python train.py --n_layer=10 --d_model=768 --n_head=18 --n_kv_head=18 --head_dim=64 --d_mlp=2048 --vocab_size=13015 --activation="swiglu" --norm="rmsnorm" --norm_place="pre" --norm_eps=1e-05 --positions="rope" --rope_base=10000.0 --rope_fraction=1.0 --qk_norm=false --attn_scale=0.125 --bias="none" --tie_embeddings=false --parallel_block=false --init="uniform" --init_std_qkv=0.0158 --init_std_o=0.0 --init_std_up=0.0158 --init_std_down=0.0 --optimizer="adam_atan2" --lr=0.000541 --beta1=0.9 --beta2=0.95 --weight_decay=0.56 --lr_head=0.00552 --grad_clip=1.0 --warmup_steps=257 --schedule="wsd" --decay_fraction=0.938 --decay_shape="linear" --final_lr_fraction=0.0 --batch_tokens=131072 --seq_len=1024 --doc_mask=true --train_tokens=1236000000 --steps=9430 --dataset="wikipedia_en"
Each number is 128 + 24 x the weight over its row's rms, rounded and kept within 0 to 255. Layers, rows and columns count from 0. Numbers have three digits each. The size before them is the row's rms in percent of the matrix's.

# layer 4 MLP down, 768x2048, rms 0.0253, rows 537-579, columns 1280-1343
099:125152103133127097129162121107153158137093134140105147135131170175157163163141138094100125120110132128142146135114128136125119108118166153175084112140164130158103129137130093155126115096161119
096:117105106157143140161110115101130091134138083119140076099120084120132111116162118103183128144151107179128141120133142138150126094114131122103132121157174112161104096129099149159107105125096133
102:156098114112144114096108083119108141151130155125098129115126133154086077135172141125093118105095139106131154175139125080102117159097157137112128135081098122130142089102112117092112154070105151
100:120127095130139163153148108151168157129130101130153110130102165194158161152129142102120142131114120076133145124158099161147073129100102160101105092091119132133119111152170170144164187122132145
096:174150175137082187147102108181132117105121081106155139140138134164127113122170169104122134108132117144112111151125109108123111145139165167135158118106116121118118095129116140165150138107082098
106:166132109141152180088117158132142138148114155137107138130119110104144148128105123154158112140148106099120113145127103169156127142135131137134122125154141130173145140117163153112125164172098115
102:114148111118112118134139081132151113107144140143151104099140154105152111154133143110126156101145082159118134142130112112119155096127122128113157113051130154122089146170073137077181113148145120
102:150140112098107159093123148095145152155113138166140138117163136137113098097117148121135139164092150146105117143106114128124103168131158073146073128115147129113133081130130141128130102096100126
099:090127145125151109125148109078146106168099133138172082143115127080157108156138171143142154158107132141108148125122148105105110142138124150138106119106093118140118109070131085139124114125140115
086:120154139105128152140135104168109114145150119096149152138117117121153135132172138150127110124097158125147106130154164153140144162122125113153128163137115122107152130172140180104114103124136105
100:128178130120104166124113181117101143088145105094135144091114161169158111116120162119102092138096110090120175157086094150143121140123105142122094082093101123115128114098122143146119144157099162
102:101153133148125123187127139149095129156144132152132147106136125160171107139106139144104126119115169146128122120092115174160143143101167112155117132132152093151168090117123152151116122150121130
099:126100169071105139101131142128110113125136140141123109167129121104108107136110115148122134105127136166116140115101139126140133090153144092097152106171112120159164141122106146131136136120162135
102:110119102117104123119131152087093132134099119122122126071125139107130129151129141151129115109114136116116096143119141093118129121125117119145162107123145133132110141146136138109101121152186072
106:108162141131113140100129101118144152140137133139142094118166132122110114103125127158147119180135147133187181135101092123141139120115152165139114135158145126094153099171110151116118091144090135
104:097126126100149163094133154151103096132146139095114114132107127131121113097103138110099159136159137131139123139126135161185099136150137162138118106128178148109126135157144119132136124153116134
103:153158161118172107135136082128127136149120168153118090137167174110139081132134156156160159138158145126141118144097113117097094178105142156126105113118110121122099117146125091152137141113150133
100:142191138151184153159126141156141119146109106138134160124109092129134160117121116074148113100105181133132159092120139105114097111095162098085129129126164087106088163175119179198165126067117147
103:161151109144135126084116109146108130170101076114163137117149107079170086155097115144124143136098107157120147088141131116124158099128161122159147158129126111128114141175136093092099095125123096
082:167138078159122119140124126102137133144147141144070149120144112082106130140134157145131140109122116132149133133137084117118101105127133147087109106157115184124150122133117146124129130142119107
094:118140143164191118057076135128109133127084083150106108110102114128125116149121093151111065155096077150152117129101124099115090130160122165101117092126154171161140137144139118145122169134137133
100:108138126121098134119077127116138141139105128122097090080143084135127114132122128133135108119164096146169106103115105100123144108116139131113170152082145119135135145192123136122126089110107152
095:134146081106122121114154107133130172174139203138122118142103115125112110121162112096141110120125141137141138118128103077142117109127141122124124120148185143137131096146128121134140120103141133
105:122134135122118117098129120137141163135109134116144109164121119121136132104151107108108093139137135180095153130131187170134155134178139128098122103134120119110120133126125196146129105121127144
101:148100130175105149131112128074103110105161084116159129128092119148134114126126092148122121175100075143135151140115116197116150134062123164098134125117150086101139133092146124121150165118080134
104:116095129114122104137143154168128137099170131119116108142143168119090151084138148123112194151090085109083099178113131110090141112152086109138196117150101163141079163123109153118082137173163160
100:145168132102087162125120126144126133157146093156140141134087104137152136092174126123130099147116116108085098110139112141158100158110093143120127088172132104152127138126140149154140156154129133
095:153170162084133148133104109109080082124108115110122071131120092102143112127171109141125119106142139108101086136151090113124076108134111119134124137152128093121102115131090118151136113127149173
097:113110118136117158122120098154115098109089100140155124110089136105132202158139113092119136130085154132140130170128109111154133118100089092124174182136100130101089128094101153131130113139140188
105:161096117092081137113165162140123137105078160077149113124121198139121074115168141120106155084133151122082121079096143106097156112085114124119102114123118132087126110155136121105130131143136131
104:131089139127117114075115081126111134142116148152135122154122097088148128161138110117165113131108126126120168154110138150120076141113128122097163168109085134154085137142104091145098126125131139
096:110133116121171066117056127108116079123107154152097136125146158129128121107185149127128126120148144151095132111104114144162146116105139147117166126133073114113178103112176125144120116188105171
099:177133173110115137127130097131129163154132125078114110126114133118111118067107115123115136142136073159129134122141136095158118143164158147166127062119116133152120147135137100121151106136149098
105:116079104137129143140137127132108134115111136140128117169066110124116148159134123145142153110119121103116144103202134147136123136170102152172109133141099094129082159148134119101144158120122133
100:129095120104148114101098032118114155145122164154137119121132145173135129156153124081121135125143168127141143115124107074128077137128104139103131099160108138129115084132094152163138116115155145
097:075130171123118144109147110148130075150133157110135094112136149117200100138126132138175099167122107095123116110086118130169097155129169169092139100099086133171161113133111104135132143084123095
103:153117144131121144087135108120152157129171090081124104134109113177098177157159116143119144167134077141175116142145134106098090098101124099123118134116125146090140110110140123156115104158142162
096:148088078118137106131099148145098072084164117144112134125176124113156118162098139141124168169123153107115117123155126132122117128130135109108115149140147118118131115131187106150120090126102122
101:114203110151121111150139160154119172172160139112151085105115149124144103167117138116130126178166141088122151121152141120169086154091097120106132142116177107135129147126125141117081126172155095
102:116081111126132127120119076056126163121126096138109128077095118107132121128157111123114138145138110157111116148143152116132153110135135125106183116111101104130113114150176107127136185131103166
098:106139121101112135173087113114091155119088118096134117173119153134101134136117109141119147129104133108067107112120148122093095123111166109122145146141094113139133130079111144157118158166121099
100:105133154135122180139118139092126080122123120101148158123162110143101116105083155110096073160134169134144118126159143102138136112145165135140094122111108104159118109131125135132152165111077131
097:136135109131076102069115153130109150113112152099145129114111128119105129103135121116132151102163107153138115163111149116139137110161077117100143115120129118148137106137142143176144072149098136